python train.py --init="normal" --init_std_up=0.0427 --optimizer="adam_hyperball" --max_steps=5975 --dataset="wikipedia_en"
Each number is 128 + 24 x the weight over the matrix's rms, rounded and kept within 0 to 255. Layers, rows and columns count from 0.

# layer 4 MLP down (transposed), 1344x512, rms 0.0428, rows 54-88, columns 0-63
[[114 123 133 125 127 122 179 125 152 109 114 100 133 158 116 163 104 151  93 124 114 137 130 132 134 150 185  99 152 136 108 128 102 134 151 183 125 134 128 146 182 113 107  92  90 117 156 120 130 110 124 120 117 137 102 111 196 124 143  87 110  76 171 180]
 [148 106 154 118 123 118 133 144 136 131 113 118 119  75 107 156 141 103  94 153  94 121 137 116 124 128  68 123 161  79  87 100 130 138 123 125 115 118 137 118 134 100 136 129 139 130 147 138 158 160 106 130 139  90 101 131 137 120  87 135 111  89 129 133]
 [140 143 108 155 152 115 110 138 150 155 114 150 121 154  96 128  99 156 111 125 163 146 101 135 129 131 113 162 141 144 120 146 159 144 137 138 149 134 126 124 104 156 182 150 154 196  85 152 112 119 119 172 186 147  94 127 108  90 117  57 145 122 115 123]
 [141 129 128 146 134 143 136 127 112  94 113 102 140 139 134 113  94 131 116 128 119  87 124 133 136 125 131 130  99 149 100 108 110 140 143 148 126 180 140 154 124 134 103 107 128 115 185 107 179 103  94 123 135 160 130 131 166 158  99 107 139 110 117 133]
 [170 160 149 107 103 150 110 130 101 140 153 128 124 167  86 116 163 126 148 126 159 118 144 115 142 149 109 132  92  90 144 128 137 167  41 145 125 134 134 134  84 141  96 152 147 108 103 107 114  90 135 121 142 137 116 129 111 138 150 104 139 112 168 106]
 [133 150 163 140 147 128 124 185 144 146 115 108 104 131 122 123 128 106 170 113 171 126 110 135 154 100 131 102 111  89  80 111 125 117 140 145 103 143 136  99 121 142 140 101  74 138 101 165 161  86 128 165 131 145 118 136 126 146 124 115 127 141 106 125]
 [120 144 147 151 109 149 107 141 128 178 118 118  99 116 148 160 150 157 119  86 131 125 129 131 138 120 152 130 159  93  93 142 143 109  95 161  98  81 112  82 146 119 126 123  94 116 154 138 113 157 137 114 112 148  77 134 134 148 152 137 106 131 176 118]
 [136 138 126 114 153 119  94 122 126 144 110 135 164 113 137 139 105  94 160 132 129 103 128 118  93  91  99 113 112 165 161 108  76 150  86 129 151 140 105 103 136 107 124 126 136 148 140 143 117 119 155  95 150 115 130 122 171 124 125 120 104 139 143 103]
 [126 111 135 114 122 134 128 109  70 121 152 115 113 163 128 125 136 140 123 163 143 120 140 172 138 146 104 125 148 143 150 148 142 126 143 134 146 126 114 156 166 118 119 141 151 119 105 120 145 184 106 104 146 136 138 136 126 167 145 114 122 126 109 110]
 [ 99 163 127 140 142 121 145 131  91 149 100 126  91 149 123 109 166 141 139 123 145 129 124 131 112 120 115 159 149 111 118 148 159 102 133 121 171 139 146 150 159 113 169 161  81 176 134  75 132 131 145 144 139 184 100  61  81 102 123 125 125 106 129 142]
 [127  90 139 115 109 142 126 157 129 128 117 156 100 167  91 106 158  93 121 114 136 108 157 112 167 143 136 115 115 139 140 106 126 146 149 138 116 168 113 110 139 166 136  73  91 137 115 115 165  94 135 125 124 153 152 110 166 145 138 113 128 141 112 151]
 [134 123 122 140 116 130 137 124 160 161  83 100 129 125 146 123 144 160 151 119 183 139 106 156 153 105 136 121 157 125 152 170 156 107 125 117 116 131 117 159 122 126 161 149 178 147 110 131  91 128 121 161 135 101 155 154 103 136 115 133 161 132 126 144]
 [127 132 147 148  99 114 128 107 164 126 171 145 138 111  71 147 158 104 153  97 123 125 158 151 149 167 131 139 136 114 114 129 159  87 163 106 121 128 130 113 124 160 139 143 150  88  99  62 134 157 125 103 128 119 158  73 125 125 119 117  97 160 139 160]
 [167  85 127 121 112 141  72 146 131 160 125 109 113 135  77 128 117 121 132  78 155 145 115 104 162 136 184 134 181 115 134 148  94 141 113 166  96 126 101 126 110 146 122 136 173  99 174  90 121 108 123 116 122 139  99 123 118 137 156 122 166 123 143 162]
 [116 161 115  97 103 141 149 131 111 123  84  86 146 100 101 138 135 127 123 149 104 110 149  84 125 101 149 118 148 141  89 115  89 121 114 179 148 118  88 127 163  88 129 169 130 125  78 103 125 136 135 120 132 117 149  96 140 121 142 154 148 127  95  99]
 [ 59 154 109  98 125 134 106  79 119 147 124 137 145 161 129  86 128 111 119 128 104  89 116 109 136 152 121 146 143 184 126 162 123  64 114 146 126 157 135 159 128  91 100 125 105 118 151 132 157  98 154 160 153  93 167 140 111  97 148  85 100 181 111 144]
 [131 105 117 142 108 133  83  90 129 141 112 126 150 112 124 127 126 147 101 156  93 159  96 126 105 121 134 128 149 156 151 133 122 108 133  94 114 124  92 119  90 140 102 115 121 146 148 162 145 148 151 132 109 127 115 113 128 142 149 161 106 131 116  92]
 [143 125 187 117 154  73 151 122 153 101  93  84 150 172 137 110 142 196 132 131 114 164 171 105 142 140 133 112 122  81  94 160 130  87  99 126 135  78 116 139 120 133 171 172 133 143 177 121 137 129 118 135 102 113 113 137 137 132  95 138 103 163 100 138]
 [ 99 149 110 120 154  79 129 126 134 121 122 151 135 115 124 108 125  95 118 119 116 120 141 104 120 168 109 109  92 140 153 102 135 118 109 172 134 150 144 138 136 126 132 115 144 168 137 142 141 108 144 104 119 123 140 137 122 162 145 128 121 155 148 101]
 [144 151 147  94 102 110 121 145 127 120 163 109 120 144 126 152 164 122 135 150 122 144 125  95 112 114  90 130 160 129 157 122 119 159 113 141 101  92 153 113 104 180 116 146 138 175 110  92 116 119 130 135  91 138 139 112 132 172 137 120 130 171 160 153]
 [149 128 130 147 116 112 129 152 150 142 104 149 161 149 112 105 132 144 127 131 132 127 120  79 132 124  96 157  99 146 141 137 170  86 170  96 152  99 115 162 132 189 160 180 140 123 180  95 112  96 125 148 155 152 125 155  90 132 122 120 144 122 126 167]
 [161 136  93 129  84 125 127  90 172 109 117 119 151 138 137 108 165 129 129 142 132 108 129 107 103 145 126 121 123 128 145 105 126 118 105 148 103 153 139 154 114 123 113 142 131 164 140 106 113 167  56 101 146 160 148 205 117 144 115 137 162 171  98 124]
 [ 84 178 105 114 119 155 133 117 128 141 141 151 117 145 142 118 112 154 104 122 159 130 126 121  70 130  81 112 109 134  93 105 163 117 122 120 120 169 124  72 124 108 148  87 118 105 115  98  74 113 125 110 114 128 113 134 118 100  83 103 142 102 103  72]
 [123 149  86 135 155 124 140  89 159 101  98 147 110 148 120  78 159 148 150 124 148 122 140  85 111 129 115 138 124 129 133  83 133 100 113 135 153 110 172 160 141 144 128 115  95 155 148 114 132 101 147  68  86 180 133 163 130 160 101 168 141 104 142 113]
 [110 122 138 173  80 127 148 152 147 114 115 127 135  87 131  85 132 155 120 161 152 114 140 142  89 163 157 129 120 146  99 122  99 110 144  94 153 113 105 155 146  90  99 155 144  85 136 102 152 170 102 121 130 150 125 134 146 109 118 110 133 118 119  91]
 [135 118 128 126 113 108  96 121 135  96 125  81 143 128 142 161 135 122 111 140 139 138 125 124 128 136 141 106 111 123 164 111 143  75 146 119 137 105 162 107 112 117 138 151  79  78 127 117 124 107 162 106 145 146  77 152 129  99 122 103 103 167 145 139]
 [143 137 103 154 138 148 126  98 158 146 104 125 146 122 116  92 111 139 126 142  96 106 156 116 133  76 101 127 157 125 128 124 140 169 156 139 156 141 119 130 108 138 131 128 111 127 140 115 120 151 111 100 122  88  98 159 145 154 162 136 164 142 109 139]
 [135 103 115 124 129 129 100 104 140 114 119  89 104 148 131  98 127 129 161 139 133 106 146 116 147 122 149 125 101 130 157  91 175 130 161 108  87 144 150 103 118 122  83 111 124 122 121 139  89 128 141  81 132 132 124 122 126 139 154 148 161 147 144 130]
 [115 123  84 159  84 143 147 144 140 132 188 132 133 146 160 106 166 108 156 162 139 135 112 131  57 138 106 133 128 155 111  99  94 136 144 121 111 129 125 135 143 147 106 121 109 159 153 118 152 123 118 142 147 134 165 109 108 128 133 129 153 114 103 170]
 [150 107 132 104 117 149  86 121 125 146  97 115 148 125 117  93 125 142  87 197 124 106 128  95 132 125  97 136 107 130 134  92 154 130 146 140 145 123  86 116 130  95 126 128 154 137 146 118 120 132 164  55  93 107 112 112 159 107  97 148 102 148 147 118]
 [146 100 108 109 104 109 161 110 104 114 134 117  81 171 131 153 135 172 110 105 143 117 104 135  95 150 137 114  86 115 106  73 139 145 138 139  95 134 111 121 121 146 124  84 107  98 113 137  98 157 140 118 118 153 116 104  97 191  95 145  90 127 133 108]
 [123 139 137 137 143 144 101 118 153  95 114 132 117 128 158 135 123 146 175 109 162 145 105 146 138 155 125 176 160 130 122 118 142 169 150 183 152 176 108 120 111 124 138  96 120 114 117 126 111 119 147 111 109 145 106 131 117 131  87 128 126 129  70  99]
 [ 92 147 168 128 106  76 140 142 106 136 118 143 117  89 104 166  96 100 119 142 104  78 126 118 121 109 144 139 160 122 157 120 122 129 114 118 133  82 154 136 117 118 142 119 134 148 100 136 117 136 155 131 163  80 140 133 114 125  90 125 130 116 138  83]
 [145 140 123 116 143 120 106 134 126 155 113 130 148 136 160 130 122  90 145 121 119 118 125 117 147 143 126 103 130 123 150 125 127  91 140 144 141 130 152 108  93 158 139 153 101 145 120 152 152 138  96 107 105 154 147 138 137  58 174  69 154 114 105 124]
 [ 49 133 126 142 117 128 126 134 160 121 142 110 151 137 132  96  89 114 113 162 144 154 132 179 128 100 127 105  82 147 106 116 161 110 131 149 150 168 110 142 108 129 124  89 114 150 134 142 143 143  99 130 146 177 141  84 132 141 126 102 159 162 125 116]]
# layer 4 MLP gate, 1344x512, rms 0.0427, rows 55-89, columns 0-63
[[ 88  89 115 144 128 131 174 120 110 118 157 151 114 119 107 181 125 138 139 147 121  94 126 157 103 147 165  97 144 132 166 114 142  83 146 158 123 109 114 145 111 150 126  96 123 134 130 145 109 131 173 125 117 138 127 166 135 123 174 117 132 164 102 142]
 [ 91 167 137 142 128 165 129 103 165 142 127  83  62 148 113 149 142 131 149 100 105 177 133 190 123 121  89 128 135 143 130 135 138 129 133 111 101 170 139 106 116 171 121 123  83 136 109 114 156  73 134 122  99 132 130 213 152 165 151 125 134 111 177 116]
 [140 149 174 155 153 166 142 172 157  72 154 127 114  88 131 137 126 147 177  99 127  85 142 112 137 119 140 111 106 106  95  98 147 190 148 114 126  94 136 160 107 106 107 176 134 121 143 130 108 142 103  59 103 132 130 110  90  92 120 118 146 144 101 154]
 [105 117 159 180 173 165 101 166 171  90 128  74 149 151  86 117  98 126 141 135 131  94 111 167 139 141 161 140 144 129 120 107 138 109 154 126 137 105 116 121 125 119 130 146 141 144 115 113 110 144 165  97 131 118 165 186 124 110 157  71 160 161 138 130]
 [135  91 135 158 146 121 119 131 160  98 131  97 173 144 101 123 137 142  94 129 147 107  94  86  98 123  98 166 156 139  82 129 128 122 141  93  58  83 131 145  82 141 120 115 116 144  99  77 153 103  92 131 115 134 105 133  99 120 147 122 126 119 104 102]
 [103 175 193 171 110 166 148 112 131 143 188  97 111 157 159 109 106 114 147 136 173 144 109 140 146 115 130 111 146 117 141 123 146 136 140 113 153 138 162 118 166 138 136 164  80 144 124 148 126 151  89 142  94 174 157 140 127 136 143 124 110 126 138 103]
 [114 137 146 169 104 144 151 132 123 101 127 148 147 102 132  89 106 174 119 114 136 107 119 167 157 119 134  95 148 105 102 129  98 134 128 128 171  57 106 129 132 149  94 117 138 111 115 152 138 178 177 100  55 133 137 128  88  95 138 122 178 155 143 199]
 [ 86 108 132 125 129 168 152 136 172 150 149  90 153 123 118 100 121 120 124 147 120 102 108 153 113 114 121 119 107 138 121 160 102  86 103 109 119 120 121 129  87 113 155  76 103 134 155 137 109 102 144 142 137 142 116 171 118 102 122 110 136 119 133 138]
 [145 173 136 144  71 117 118 138 134 123  59 132  87 102 127 139 152 121 135 127 103 164 129 145 141 125 148 139 129 168 108 102  91 118  67 158 137 126 181 164 145 129 116 138 102 159 136  92 159 148 127 151 122 147 138 111 121 126  99 113 107 161 167 175]
 [117  80 170 157 137 132 118 117 119 126 104 137 130 150 131  84  89 163  68 164 135 100 138 120 145 111 158  76 141  94 139 177 110 142 106 168 121 172 143 124 136 126 117 117 153  97 136 120 134  72 116 141  85 143 105 190 165 123 137 127 165 161 116 138]
 [ 87 120 129 145 126 136 124 122 104 133 150 151 178 130 129 106 108 119 159 111 129 145 108 138  99  92 125 130 142 158 170 167  83 132 147 150 100 143  79 154 113 145 114 125 155 133 149 109  91 144 130 113 155 130 132 156 128 113 154 111 112 164 125 106]
 [151 106 127 137 128 165 131 126 101 116 152 117 125 127 138 126  97 130 157 118 185 157 130 124 122 124 149 120 114 119 129 128  88 114 178 161 126  88 124  91 134 127 162 131 146  86 119 140 123 113 120 133 132 133 139 139 154 145 146 148 134 137 115 171]
 [139 149 129  98 137 119 103 126 150 123 111 141 160 113 120 149 144  98 138  97 120 117 166 124 106 104 166 127 146 157 116  71 132 138 132 159  76 127 140 104 131 121 135 129 149 136 120 153 101 121 127 150 175 143 118 144 102 143  78 113 147 139 148 145]
 [119 140  98 152 144 113 112 128 138 159 118  60 107 148  96 138 139  98 131 142  69 133 119 128 125 117 119 138 152 123 132 124 134 112 125 161 113 124 107 174 149 163 134 135 109 162 135 126 115 110 168 123 157 113 124 143 144 123 131 161 105 155 113 125]
 [153 112  98 158 146 115  91 147 126 136 103 163  90 114  83 126 124 132 141 107 139 122 100 175 162 132 159  95 127 152 159 127  98 128 137 112 131 113 100 110  81 146 140 163 117 141 132 143 154 161 130 117 141 132 135 130 149 167 111 123  77 126 106 136]
 [123  82 122 163 122 137 146 114 116  80 123 125 145 102 138 118 149 143 101  94 129 141 112 138 135 127 133 151 118 162 114 125 113 144 149 193 126 131 121 133 131 135 106 129 112 120 116 127 145 118 137 159 117 132 127 126 128  84 149 155 122 137 135 143]
 [ 96 118 109 108 131 127  96 128  79 106 137 141 109  72 144 157 114 123 157 142  85 133 136 157 136 137 105 130 106 111  86 121 136 128 112 115 121 107 148 172 107 144  92 135 139  92 149 141 160 105 129 133 123 167 131 164 154 132 132 123 125 138 164 141]
 [158 146  74 111 166  95 147 142 132 150 130  80 147 121 138  89 160  59 161 134  87 119 155 100 117 106  91 110  82 169  95 126 143  91 106 164 112 136 139 141 110 120 155  59 136 171 139 163 119  48 144 120 141 144 127 117 119 148 112 120 133 161 122 124]
 [127 197  89 124  76 130 123 172 107  99 173 186 129 100 167 137 136 145 109 132  72 117 174 149 150  96 147 141 153 124 125 124 151 135 161  90 108 136 131  99 107 180 127 144 129 136  98 127 102 157 194 169 106 131 123 135 105 105 133  87 132 130  84 111]
 [123 189 117 166 111 150 145 111 116 123 176 150  96 114 117 107 156 189 126 130 112 136 116 129  89 151 185 103 124 120 129 128 129 142 128  86 110 115 132 106 147 173 115 121 120 154 114 111 123 145 118 154  82 121 138 137 141 131 135 113 125 144 177 155]
 [125 104 172 164 112 141 142 100 102 108 131 131 160 161 134 139 138 152 127 136  76 156 137 151 160 108 122  90 115 156  66 133 146 165 161  82 143 143 135  96 152 127 130 122 161  92 138 123 176 113 123 108 118 117  85  81 134 120 161  84 146 150 179 138]
 [ 90 103 162 151 114 159 173 122 154 123 133 145 123  80 126 117  90 113 115 150 129 138  95 134 158 115 131 125 100 170 151 174  68  66 107 131 104  90 133 120 119 118 120 111  92 102 122 112 128  59 152 151 141 169 103 163  98 133 146 123  99 141 150 132]
 [ 95 125 145 123 169 106 154  96 155 117  90 172 149 143 145  95 137 159 114 108  88 176 106 139 128 132  87 103 151 114 157 107 122 141 139 136 129 119 152 155 156 129 152 115 130 178 162 121 132 156 116 128 147 143 156 145 152 116 127 131 123 166 100 150]
 [ 98 191 142 107 127 122 129  84 174  98 127 144 138 135 115 119 107 124 158 135 139 103 109 138  85 141 129 128 135 141 109 109 174 118 127 119 160 153 102 150  92 108 157 156 136 140 182  90 108 132 128 150 137 150 146 138 159 134 126  76 101  98 172 141]
 [133  99 155 126 154 140 107 141 132  86  95 138  93 128  93 152 146 109 179  85 140 142 118 122 117 127 170 149  93 135 147 121  96 125 124 150 140 113 118 118  82 135 114 125 133 139 121  96 106 131 133 116 117 149 100 144 170 139  90 138 126 172 140 149]
 [113 152 123 150  69 163 123 158 130 101 171  76 113 143  78 161 116 107  87 148 115 131 111 102 150 112 118 107 100 147 123  99 146 121 144 135 134 137 111 157 141 122  99 108 143 178 117 100 108 123 114 118 184 168 147 145 123  96 148 139  97 145 120 135]
 [171 141 149 115 131 128 114 113 140 154 143  78 125  98  91 153 129 136 150 167 134 164 123 142 167  93 166 150 102 128  97  92 173 129 111 157 147  94 139 156 123 138 157 132 124 132  79 133 127 133 134 106 100 139 134 132  84 140 162 123 148 142 151  99]
 [113 118 106 143 157 111  81 147 117 117 111 139 128 123  97 120 139 118  60 167 126  98 144 131 132  67 122 106 108 142 133  74 176 124 124  81 119 159 119 141 126 170 115 119 124 154 147 137  99 115 112 150 139 101 109 141 120 118 103 154 134 166 155  90]
 [119 119 151 100 100  93  78 133 141 132 118 104 128 116 175 103 155 141  98 148 135 100 101  98 127 139 107 104 180 115 117  99 165 122 137 145 156 131 113  94 111 155 107 157 117 200 149 134 168  99 132 118 138 114 142 100 143  70 102 148 161 142 136 148]
 [141  98 157  92 113 139 127 127 122 139 142 132 161 189 117 171 102 160 194 136 145 110 128 172 148 143 143 101 142 110 113  96 135 170 131 117 105 104 115 108 110  94 119 135 126 108 135 140  94  85 112 154 126 137 114 154 127 174 136 152 127 122 121 101]
 [ 92 156 136 169  96 103 132 136 142 133 193 104 143 132 100 109 164 123 140 119 139 104 134 101 102  64 108 143 138 133 102 141 163 119  97 111  67 126 165 120 128 101 156 128 143 116 109 146 176 153 122 148 122 144 157  55  84 121 113  92 146 141 150 159]
 [136 125 128 188 126 125 127 156 144 111 138  96 146 126 157 135  62 141  97 110 145 111 101 110 129 110 152  76  86 124 153 139 143 144 153 148 146 103 101 119 153 146 142 144 157 163 147 125  89 126  92 146 119 127 159 159 123 109  91 113 106 117 138  97]
 [115 119 113 165 135 128 172  99 146 125 149 139 145 152 128 131  90 146  86 154 105 107 127 133 124 126 138  97 141 141 171 112 124 147 151 101 105 143 114 134 101 133 113  87 117 147 132 129 118 123 106 117 103 154 156 122  69 141 135 127 159 140 101 135]
 [125 135 151 143 132 118 134 133 112  94 123  41 110 162 102 119 144 154 114 128 125 106 127 134 102  87 126 138 111 124 134 110 131 121 154 112 159 160 145 174 165 124 142 114 163 102 124 104 110 109 144 149 107 137 136 164  86 133 154 115 169 143 126 149]
 [154  99 144 121 132  91  94 117 105 130 141 123 164  93 120 184 145 133 153 124 134  97 121 103 136  94 134 146 166 183 113 105 108 132  92 125  99 153 135  93 130 157 128 101 137 115 141  77 163 116 155  75 117 147 133 133 100 139 175 155 112 157 172  94]]
# layer 4 MLP up, 1344x512, rms 0.0427, rows 55-89, columns 0-63
[[130 114 115 102 140 138 129 120  61 129 103 128  96 119 144 163 118 108  85 174 110 149 145 115 140 135 120 121 171 120  98 117 116 109 161 159 136 106 124 135 115 135 147 133 149 138 149 147 151 108 151 108 118 125 105 111  89 128 145 160 105  94 125 131]
 [112  82 189 172 145 106 122 132 124 136 157 149  95 139 123  99 136 122 120 159 108 160 119 125  98 136 141 115 145 100 154 121  95 104 120 111 117 104 163 138 133 151 144 121 101 102 170 147 145 126 126 158  96 101 152  82 166 131 128 124 157 121 148 188]
 [102 130 117 161 148 124 138  98 131 130 157 160 126 130 130  86 145 113  58 122 160 135 102 112 175  72 114 168 129 115 129 125 104  64 157 129 155 159 105 115 136 143 122  85 121 124 165 119 112 153 146 136 153 116  93 147 116 138 109 136 141 134 130 133]
 [144 189 134 122  87 171 119 113 143 171 151 120 103 126 141 139 118 136 136 102 158 123 137 141 115 144  90 101 110 148 140 119 124 167  94 153 156 148 151 140 156 148  81 165 128 126 113 116 138  93 115 177 109 115 112 111 118 141 146 122  93 100 136  86]
 [168 170 140 141 129 121 107 118 152 123 157 112 142 121  94 126 146 183  85 127 116 147 157 140 110 124 105 109 144 110  95 137 130 157 121 147 115 125 151  84 135 125 105 115 129 139 138 154 131 136 105 145 140 139 132 126 134 105 131  89 138  81 144 135]
 [145 127 153 161 164 130 167 145 169 110 119 143  98 112 102 135  95 155 105 162 119  71 114 147 145  89 179 115 176 143 114 140 112 105  99 156 139 103 105 146 133 123 137 154 108 118 136 139 118 131 118  87 122 127 138 130 141  47 176  74 159 154 140 157]
 [162 115 107 168 134 111 146 130 146 115 105 124 138 160 153  84 108 173 173 124 111  70 145 132  95 117 133  77 122  68 127 116  93 102 103 151 163 128  93 149 123 129 135 146 172 102 113 160 123 118 149 105 140 138 125 116 120 117 145 131 139 127 114 102]
 [144  96 132  93 169 136 170 118 111 141 136 148 121 120 150  92 101 104  82 144 102 132  95  94 118 166 132 111 132 120 109 135 102 125  84 112 102 113 159 145 133 136 140 132 204 117 165 125  96 122 137 141 122 107 121 100 109  87 123 153 154 130 124 117]
 [148 171 142 135 112 155  91 150 118 109 106 108 101 120 131 127 144 136 144  79 133 113 140 121 166 108 188 155 133 132 110 142 132 110 123 143 159 160 117 199 133 117 139 121  88 135  94  91 158 187  91 141 174 173 115 121 116 136 151 125 159 139 106 124]
 [114 174 163 137 171 166 142 114  83 131 126 154 180 118 129  92  74 118 139 114 132  88 151 132 113 107 120 153 138 144 114 133 168 140 127 155 118 102 123 114 105 120 195 115 142 122  83 143 173 172 128 112 137 154 141 146 110 140 111  69 126 113 108 158]
 [ 86 106 151 120 110 116 116 133 132  98 114 113 123 179 103 140  98 141 177 160 125 145  89 132 132 127 138 142 167 119 189 111 159 145 174 163 121 120 123 104 140 146 122 174 150 138 135 151  78 110 110 206 118 112 113 142 149 128 118 134 154 140 136 129]
 [111 148 186 143 119 123 140 116 133 111 129 119 143 110 111 130 109 136 169 102 128 145 138 182 107 143 117 118 137 117 169 104 188 120 154  61 105 129 131 109 109 105 112  85 124 137 111 130 109 136 106 102 153 114 106 148 179 132 151 150  81 125 191 169]
 [141 114 122 119 104 125 133 132 132 146 120  95 130  94 107 173 114 115 116  97 117 133 113  96 138 118 105 169 132 128 152 102 105 157  92 151 201  88 141 146 140 123  75 115  89 120 130 143  83 129 159 159 138 148  93 120 161 151 181 128 133 137 128 116]
 [101 162 158 137 128 107 122 124 124 146 154 170 147 148 134  88  93  76 149 127 109 149 112 119 138 117 105 150  90 163 122 140 147 128 135 144 127 121  72 130 158 159 144 186 113 112 109 128 121 143 140 114 161  88 139 160 123 122 135 128 126 138  94 128]
 [165 146 140 153  99  82 111 111 136 119  96 126 162 158 157 128  99 126 122  88  95 109 130 137 109 170 120 106 167 169 115 104  91 113 112 164 107 103 119 133 149 111 142 144 137 136 148 156 105 134 122 108  76 190 135 110 164 162 135  96 115 121 121 127]
 [111 155 171 125 160 123  44 177 122 124 165 133 102 144  89 119  88 124 137 135 149 106 133 110 133 151 121 123 123 169 104 142 116 120 110  53 125 150 101 137 166 130 122 103 147 109 148 123 134 157 131 113 159  80 115 102 128 136 111 130 149  99 141 150]
 [173 132 100 130 123 141 120 157 147 164  93 133 122 117 116 116 147 108 137 149 125 135 156 173  96 114 136 117  83 174 117 120 136 131 124 152 119  96 153 172 123 155 151  98 116 136 120 127 163 111 141 189 105 102 154 107 140 107 132 145 123 115 101  87]
 [105 140 143 148  94 122  82 103 136 153 147 142 161 138 131 151 110 130 145 145 138 117 161 153 153 121 120 174 157 125 145 173 116 163 141 114 134 100 141 117 149 103 134 204 131  88 102 104 143 156 117 148 112 123  83 128 118 114  98 122 138 107  92 126]
 [123 104 182 113  85 136  57 105 134 142 104  98  93 134 136 126 175 119 115 116 119 124  91  70 133 177 114 136 131 128 150 135 109 149  94 147  91 131 114 153 144  54  98 120 144 152 142 106 113 115  90 119 132 109  96 105 165 134 126 155 135 142 125 159]
 [174  78 109 158 158 148 140 159 118 113 103 116 111 130 138  92 140 120  93 105 134 159  85 135 120 138 134  98 125 118 185 131 145 167 174 112 146 134 126 116 124 128 129 141  89 107 159 104  96 126  99 143 112 129 133 184  84 144 122 139 151 123 141 158]
 [143 148  95 121 149 138 131 134 168 113 101 123 124 118 102  99 157 140 141 126 133 135 171 134 138  90 120 130  99 133 104 132 108 106 104 134 117 172 127 177 121 121  90 171 137  99 107 143 110 131  60  83 165 157 145 124 159 108  88 115 136 152 115 119]
 [167  95 173  89  84 118 107  94 139 144 126 117 107 148 141 148 116 151 107 114 138 159 123  98 125 134  88 122 124 122 134 144 117  98 125 147 121 130 127 125 127 165 119 155 132 120  83 126 147 117 136 100 155 104 160 148 124 148 158 114 196 130 130 139]
 [130  89 158 111 197 115 142 115 123 152 118 141 111 144 148  97 172 132 133 116 117  93 115 127 167 154 117 122 127 138 188 164 127 129 145 130 131 117 107 144 144 121 178 118 124 105 153 117 100 138 138 119 172 157 121 160 116 164  84 127 153 160 148  74]
 [130 122 173 134 134 139 149 154 129  88 143 125 129 159 150 138 141 141 112  99 137 114 150 134 131 189 139 132 136 136 132 120 127 132 144 155 181  76 175 121 142 134  93 116 122 112 140 129 107 147 108 142 103 172  82 125 125 105 153 118 140 157 144 134]
 [102 158 124 144  87 136 137 131 137 124 143 123 133 145 109 150 130 107 117 109 127  94 113 131 141 116 126 100 150 154 121  88 168 103 176 141 111 107 144 122 112 135 154 146 111 127 116 127 143 108 144 117 124 128 117 146 136  75 132 103 124 139 146 118]
 [127 133 157 113 130 104 127 113 135 167  82 183  98 126 133 145 142 175 171 129 121 112 159 136 139 142 157 169 141 130 129 101 148 132 107 141 112 160 133  73  71 151 145 130 128 106 157 161 107 142 109 159  97 104 119 154 106 141 134 131 121 139 133 135]
 [138 115 162 128 155 110  98 134 132  90 170 102 170  92 122  93 130 137 160 121 156 150 126 138 105 112 203 129 137 150 111 129 139  83 125 132 151 145 132 132 137 148  90 111 143 109 121 113 118 142 165  87  86 133 100 163 153 142 149 118 114 166 166 160]
 [140 110 130 109 138 118 126 133 138  85 112 104 118 137 111  91 113 110 159 139  94 121 127 189 118 135 126 165 118 143 104 120 114 114 158  97 182  78 140 142  89 174 114 144 134 137 117 110 121 119 145 152  94 120 129 135 132  99 178 151 143 102 108  93]
 [107 146 106 127 182 127 122 150 138  82 135 123 137 129 147 100 132 128 142 118 164 106 119 129 177 117 114 115 126 133 172 189 153 137 183 163 151 145 130 112 129 136 147 119  98 100 144 148 117 133  71 128 146 160 140 127 158 126 117 122 124 144 140 127]
 [149 172 106 158 139 156 118 122  58 105 139 127 146 124  97  95 124 160 162 145 146  97 116 144  74  79 104 122 165  46 124  95 135 132 138 173 125 174 154 101 115 127 127 136 185 137 115  62 114 144 139 101 132 112 107 137 143 107 117 106 153 119 152 160]
 [140 169 126 109 115 119 130 119 152 135 117 136 104 162 125  97 138 177  86  81 195 125 142 107 138 154 145 132 135 113 127 130 134 138 134 111 125 121 160 151 141 163 151 105 119 136 139 157 128  71 120 139 171 113 101 138 138 194 109 167  92 130 143 127]
 [114 109 154 147 114 113 147 130  78  94 160 131 107 147 112 135  93 119 104 122 153 105  92 119 114  95 132 132 170 123 160 166 141 116 160 148 126 111 111 113 119 169 167  85 107 133  92 120 133 123 130 144 173 131 165 143 123 110 135  91 140 145 160  58]
 [145 117 141 115 118 115  90 139 138 131 124 155  87 143 114 158 121 137 195 165 120 159 149 141 172 124 112 127 106 130 154 113 168 149 100 129 141 134 142  76 105 134 133 124 107 128 110 128  95  98 146 113 148 143 108 136 130  67 176 125 126 106 134 157]
 [ 92 134 191 125  76 168  99 156 114 144 158 132 159 128 122 152 112 108 172 167  98 133 126  91 127 117 131 141 115 128 126 125 197 138 132 117 104 133 136 160 122  40 121 138 130 175 132 180 120 139  77 102 141 138 130 129 139 145 168 108 127 128 116 150]
 [112 130 155 130 109 116 147 100 117 117 161 104 125 153 102 163 155 142  82 140 114 146 159 131  72 124  92 116 114 119  97 115 138 114 114 139  80 109 110 178 145 137 152 112 168 106 167 153 131 124 151 145 167 129 129 104 135 122 121 146  94 143 140 117]]